python train.py --num_hidden_layers=13 --head_dim=32 --norm_place="pre" --positions="learned" --bias="none" --tie_word_embeddings=true --parallel_block=false --max_grad_norm=1.0 --max_steps=10480 --dataset="wikipedia_en"
Each number is 50 + 10 x the weight over its row's rms, rounded and kept within 0 to 99. Layers, rows and columns count from 0. The size before them is the row's rms in percent of the matrix's.

# layer 4 attention query, 256x128, rms 0.0823, rows 238-250, columns 0-127
179:65 58 64 57 49 51 51 42 61 56 53 41 51 45 56 42 74 63 46 61 42 54 59 52 46 67 48 51 38 52 40 42 58 58 51 64 62 41 52 50 55 39 59 51 33 51 50 64 57 36 42 54 49 58 51 45 40 56 51 53 49 60 33 38 68 44 64 46 42 45 55 26 51 52 48 38 44 47 38 60 46 62 52 60 68 45 31 43 58 37 58 60 55 28 44 56 48 42 27 39 41 40 45 53 34 48 40 55 71 68 56 51 31 58 64 46 39 59 50 31 52 31 43 54 57 59 63 43
158:48 53 63 38 55 47 29 49 56 51 62 42 54 67 62 56 51 50 41 47 35 45 50 28 55 29 48 43 66 59 49 29 47 48 46 61 49 55 46 61 56 49 62 58 33 41 46 59 71 40 44 44 58 70 54 36 52 64 40 51 34 45 59 52 56 51 49 64 45 46 47 40 38 50 60 50 52 50 30 54 52 42 54 42 32 60 41 59 35 50 51 33 50 35 42 71 61 61 63 50 46 48 52 48 37 60 48 38 55 53 69 52 45 51 60 34 51 48 71 57 73 41 55 46 44 59 58 38
169:59 57 45 41 40 64 43 58 62 43 46 57 49 52 59 50 70 48 31 48 60 66 55 49 49 49 52 66 34 39 52 57 70 58 66 30 55 40 29 47 42 56 44 39 61 46 44 46 50 56 31 39 56 59 75 56 47 59 38 57 63 40 43 59 53 52 58 47 40 59 59 40 59 44 49 32 61 50 33 49 60 75 56 63 52 48 33 48 38 58 58 50 67 45 44 30 54 45 44 43 48 48 39 59 47 55 45 61 60 50 49 41 34 58 49 53 27 44 46 29 51 57 60 49 54 40 56 46
178:74 54 43 63 41 62 51 61 65 56 51 63 48 52 40 40 59 34 50 45 41 46 44 37 53 54 41 55 38 50 52 54 40 44 58 40 39 39 59 43 44 68 54 60 53 48 51 62 57 46 47 69 52 40 62 50 55 64 62 43 58 46 22 41 64 48 54 45 48 71 43 58 62 36 33 37 47 42 46 49 63 64 67 49 51 44 39 63 46 35 46 50 43 53 28 58 35 44 64 46 58 43 50 65 48 47 32 44 54 43 60 60 43 46 57 47 47 74 68 35 53 39 38 37 53 49 48 48
184:48 43 49 48 53 37 58 61 59 46 43 45 51 54 32 49 41 69 57 43 44 50 49 55 41 63 33 54 62 39 50 31 65 35 58 40 43 56 49 54 74 52 28 36 64 45 51 52 54 43 45 42 47 46 31 39 47 34 48 66 67 46 54 46 34 64 48 52 45 44 60 49 45 33 48 43 35 60 40 63 34 52 54 41 57 70 60 48 55 61 54 47 66 51 61 46 49 45 60 59 40 50 73 48 60 60 62 43 59 56 43 55 55 39 55 47 48 30 52 61 54 56 76 58 37 51 44 46
220:47 58 59 57 64 36 41 24 52 32 56 38 39 34 55 42 63 63 57 54 55 47 53 38 60 47 52 33 55 49 49 62 50 41 48 46 49 46 50 45 65 26 58 56 26 51 43 51 39 55 61 34 58 34 58 48 68 57 60 48 35 65 45 55 56 38 63 46 55 65 34 63 47 49 61 58 55 44 52 50 46 63 54 40 26 52 54 39 60 42 38 68 34 51 52 55 70 48 56 48 61 67 59 46 60 52 43 55 44 49 56 48 43 37 53 44 48 51 54 60 48 38 56 56 44 36 60 34
166:55 36 47 52 43 54 49 49 47 69 46 35 45 67 52 51 44 43 58 60 51 36 73 43 44 57 42 60 44 69 58 46 45 41 60 30 39 56 61 43 42 60 53 51 61 63 53 82 17 51 42 67 47 52 56 52 52 48 45 49 57 52 37 50 55 59 48 41 43 45 65 43 45 41 50 36 38 55 51 38 48 66 40 56 49 61 43 47 52 54 50 56 68 62 44 48 55 46 46 41 58 43 39 57 50 55 38 59 62 53 48 45 48 34 55 40 51 69 54 25 51 63 32 51 71 57 61 51
164:52 39 30 41 31 52 50 69 40 59 48 68 45 60 70 43 22 41 74 44 48 43 46 53 53 59 55 46 53 30 40 58 43 52 56 37 54 68 48 45 32 51 47 49 60 61 37 42 64 39 44 56 71 40 57 67 44 33 40 52 58 40 43 43 42 58 57 51 61 46 48 56 67 57 72 42 50 41 59 57 47 50 62 58 60 44 54 55 33 37 44 61 56 51 49 44 48 60 49 49 70 48 48 53 44 55 46 51 44 50 52 50 45 53 39 59 42 53 64 49 66 51 61 37 34 61 34 52
172:60 63 56 47 38 66 54 42 54 38 48 61 33 35 53 51 42 47 51 53 55 46 47 54 33 62 56 46 59 44 58 55 56 49 34 64 57 51 37 51 64 36 45 69 36 56 43 45 37 60 44 30 39 44 28 49 51 57 62 52 45 47 50 58 47 42 58 45 54 36 57 58 51 51 56 69 45 53 64 42 58 47 35 48 42 63 60 40 48 42 58 56 36 38 76 60 64 69 46 57 58 47 58 34 42 55 47 42 32 51 60 53 33 45 51 52 60 33 43 55 61 39 76 53 37 54 49 67
172:57 44 38 44 37 59 53 57 44 67 40 51 54 63 50 43 47 50 59 41 46 46 47 53 60 46 41 43 65 43 29 46 43 55 62 51 41 45 47 37 49 49 40 55 57 51 47 54 65 62 60 37 51 65 69 42 31 69 45 48 45 61 46 61 58 52 47 43 43 63 55 47 52 54 60 69 55 61 53 66 39 46 54 46 56 38 41 51 60 34 54 31 56 49 48 55 54 45 48 34 53 20 50 41 47 48 51 69 41 37 55 49 43 48 47 65 35 66 49 50 61 62 86 57 66 35 62 52
205:33 54 27 50 50 48 72 42 49 54 44 57 58 62 44 45 32 46 61 43 31 46 60 48 34 45 46 62 42 47 50 34 37 49 51 48 45 60 41 37 57 58 33 47 67 47 62 50 64 58 50 59 54 43 47 43 52 51 31 56 80 43 54 65 24 52 47 38 57 39 69 54 59 47 53 53 48 55 49 50 49 51 46 38 70 64 66 45 53 61 38 43 66 56 52 44 35 61 41 59 53 54 37 54 48 62 61 59 48 49 34 49 62 45 40 49 41 56 51 50 48 58 57 48 44 59 27 62
159:49 40 54 55 39 53 29 59 64 42 37 51 49 53 51 63 56 55 33 62 46 38 47 43 46 49 65 46 46 64 64 55 55 59 60 25 38 46 59 30 61 52 78 58 51 49 50 58 63 58 50 45 35 46 60 56 54 47 33 36 41 46 39 54 40 57 59 56 48 39 39 47 51 59 52 48 65 48 41 65 52 45 53 62 53 41 54 57 57 40 43 34 48 42 55 55 55 31 66 66 57 39 42 42 53 69 46 67 56 50 35 55 52 72 50 39 46 48 43 48 30 40 37 46 42 68 49 61
156:58 48 68 51 62 57 37 48 62 40 45 57 67 45 34 50 57 51 39 58 71 45 49 63 25 37 67 40 44 51 50 35 57 57 26 50 57 54 51 62 47 30 49 47 53 59 39 65 44 50 63 45 65 49 55 41 49 48 55 59 50 56 46 45 64 66 49 58 31 64 53 43 44 54 54 41 54 55 38 44 59 44 60 47 36 49 54 39 46 36 39 70 64 53 57 47 64 38 56 49 67 46 49 53 53 35 44 58 46 46 38 63 46 29 56 59 52 50 66 40 56 39 54 38 44 43 50 26
# layer 4 attention key, 256x128, rms 0.0803, rows 238-250, columns 0-127
175:65 34 57 37 54 52 47 74 47 40 44 54 49 62 49 57 40 44 48 60 66 62 56 31 70 44 39 44 62 57 61 40 51 67 64 33 50 46 41 54 41 56 46 58 59 50 42 47 49 61 50 52 38 49 59 39 60 67 46 50 32 53 62 48 63 48 49 32 20 43 59 40 52 45 43 60 38 44 60 35 46 44 51 50 42 55 54 41 59 71 52 40 52 49 56 58 59 51 55 72 37 31 66 46 50 42 41 59 34 45 52 40 59 48 45 56 39 40 59 48 45 63 46 54 47 66 65 51
157:54 27 53 65 51 62 65 50 55 55 41 47 59 36 70 49 35 43 59 35 45 53 42 52 42 45 45 54 55 29 55 50 46 71 43 37 76 37 44 33 41 45 46 40 56 46 52 37 39 46 49 47 48 46 52 36 59 25 67 54 60 47 47 44 40 52 53 39 51 54 75 42 44 45 53 76 38 40 40 60 60 57 46 54 54 57 42 49 56 67 57 67 50 54 53 62 45 30 43 56 67 53 46 50 54 65 43 46 42 44 54 44 62 55 56 43 43 52 57 62 40 53 38 43 56 58 63 39
151:54 35 63 54 66 40 38 61 52 47 66 55 73 57 36 50 32 41 48 50 53 41 47 60 63 39 41 38 48 43 57 51 35 67 32 45 61 48 74 38 49 59 36 55 44 63 47 49 64 29 46 74 36 58 46 36 55 63 55 46 47 65 43 40 39 61 55 45 39 50 53 32 38 60 40 60 60 47 50 35 56 55 45 45 33 37 58 46 46 52 61 55 49 50 42 51 44 48 54 58 49 53 37 47 43 37 30 46 52 42 50 47 63 61 42 54 57 57 52 48 66 55 37 59 59 63 43 42
168:36 52 47 52 49 53 56 44 49 59 57 50 32 45 66 50 35 69 40 62 34 47 40 55 60 43 53 50 61 61 52 67 40 52 49 84 64 39 29 49 41 32 64 49 46 53 64 60 31 35 64 46 52 58 35 49 34 43 54 48 53 52 46 52 47 53 51 46 41 34 42 38 48 69 53 52 44 50 58 44 41 52 55 52 51 53 42 48 36 45 65 46 46 48 56 69 62 52 31 58 45 60 39 45 37 52 37 58 56 48 46 42 60 57 30 47 61 65 63 41 56 57 44 51 64 49 70 40
161:47 46 42 37 40 41 43 38 46 59 33 57 60 50 51 43 48 34 62 55 56 51 56 52 38 35 46 67 53 58 52 47 48 46 61 44 45 70 65 47 55 45 47 57 58 44 33 46 49 60 38 40 36 51 50 54 62 54 50 55 49 44 65 55 69 38 47 61 61 32 48 39 44 49 67 70 61 49 56 52 43 47 31 66 62 33 37 37 45 42 26 53 52 41 45 52 36 60 49 39 61 56 48 46 38 55 74 73 47 55 60 42 57 69 52 49 60 56 45 44 43 48 50 67 73 46 47 62
177:38 54 65 47 45 60 39 60 55 40 51 42 52 42 52 44 47 26 40 32 47 40 36 59 45 47 63 48 64 32 70 50 54 57 46 70 52 61 57 55 40 43 53 62 62 71 44 56 51 68 49 55 52 53 49 55 52 61 41 59 53 25 67 31 26 44 43 55 57 44 43 60 57 67 47 50 36 66 46 47 56 49 39 54 48 49 48 57 45 59 63 37 52 46 65 39 50 50 40 63 61 51 55 45 41 29 50 48 61 64 45 46 53 33 46 53 53 34 51 61 48 52 46 43 29 57 53 62
157:48 65 58 53 57 73 53 63 55 43 64 53 52 42 55 42 52 52 27 33 70 53 38 40 53 51 61 47 58 42 42 63 46 69 55 51 49 42 49 48 51 51 46 51 53 52 48 44 42 67 55 35 44 56 49 51 49 69 41 36 40 52 54 47 45 28 53 56 72 41 30 57 55 60 46 54 61 55 42 52 54 32 67 48 67 48 43 51 28 37 42 51 41 51 46 40 60 44 64 59 31 54 50 68 47 51 28 56 49 33 54 46 52 71 41 54 39 43 59 49 40 61 49 59 41 57 50 33
162:56 58 43 66 55 49 43 32 55 66 42 46 57 55 35 63 45 55 48 43 24 62 39 63 42 41 47 75 33 56 59 47 49 39 42 53 56 55 42 41 41 52 51 46 56 42 62 59 55 55 40 56 32 44 42 40 45 51 59 34 52 59 53 57 45 69 60 57 33 62 43 46 51 55 28 56 45 56 56 45 61 40 43 51 41 70 44 55 38 54 49 62 54 58 42 68 34 42 45 65 49 57 37 56 47 51 45 44 61 44 51 47 57 46 57 36 76 53 46 51 36 36 52 43 77 47 41 57
166:44 48 57 31 55 46 59 55 37 58 43 40 46 40 51 58 61 50 58 50 50 64 54 57 46 57 61 53 43 47 41 47 49 43 54 55 48 58 62 51 47 38 29 52 60 28 70 31 60 56 46 49 51 60 41 43 43 66 61 45 47 35 73 54 52 47 28 47 46 36 58 50 44 45 53 49 39 47 50 54 54 65 54 32 48 62 60 61 51 64 51 34 42 69 63 56 48 52 60 37 48 58 46 57 43 47 69 29 46 72 41 31 46 64 56 41 56 34 48 55 38 71 39 67 41 53 51 51
174:40 26 70 46 43 51 58 36 47 48 48 38 38 35 23 66 54 66 65 42 51 56 49 46 39 59 67 46 51 54 64 56 52 55 69 63 52 56 40 60 63 51 44 45 53 41 58 50 56 49 52 64 50 46 32 52 61 57 68 50 55 37 66 63 59 45 63 64 41 50 33 46 49 48 55 47 24 42 41 48 44 47 60 34 38 67 38 52 55 43 62 46 58 49 42 68 35 53 53 57 47 60 63 39 56 44 42 38 39 48 54 53 54 54 55 50 48 56 42 37 39 45 30 57 52 43 64 49
183:59 45 68 35 48 64 40 52 44 67 39 36 51 49 38 57 37 49 41 51 60 54 49 58 48 40 47 63 24 69 46 52 37 52 44 48 47 54 44 34 57 72 59 39 45 49 40 53 41 57 38 44 39 57 44 59 43 43 40 37 50 47 55 45 53 48 64 44 41 49 40 55 63 54 59 57 53 54 44 61 50 50 39 70 59 20 41 62 42 45 39 58 51 52 26 59 56 55 56 46 51 50 44 62 67 50 59 53 57 61 58 60 53 79 63 74 49 51 52 54 36 44 48 45 64 62 51 49
156:53 49 53 56 62 37 49 43 72 51 63 51 35 57 67 42 54 46 44 49 64 62 58 59 49 31 45 46 47 37 44 64 44 51 34 58 56 63 49 61 43 64 41 28 32 40 35 44 54 54 31 47 47 56 48 58 49 58 51 63 51 50 35 49 51 53 40 44 48 44 36 60 48 38 51 59 50 49 44 53 55 50 44 35 41 64 32 32 55 45 65 68 44 66 50 46 61 43 28 43 47 52 68 64 46 38 48 34 70 53 62 59 49 40 49 64 39 51 38 49 54 67 49 58 64 56 47 33
147:37 41 44 51 48 39 34 48 40 38 59 49 35 33 50 37 52 47 68 62 39 34 50 45 55 71 58 50 58 60 48 51 55 41 57 51 35 35 53 56 51 54 47 54 30 48 40 51 62 58 45 48 38 52 49 63 59 64 40 32 47 64 60 42 55 36 60 70 69 23 57 54 50 47 53 67 48 37 71 52 41 43 38 41 41 59 51 58 50 66 48 52 44 54 54 41 47 33 47 41 61 50 49 37 46 44 62 24 46 59 57 39 57 58 48 49 60 50 63 57 55 57 68 55 47 43 62 57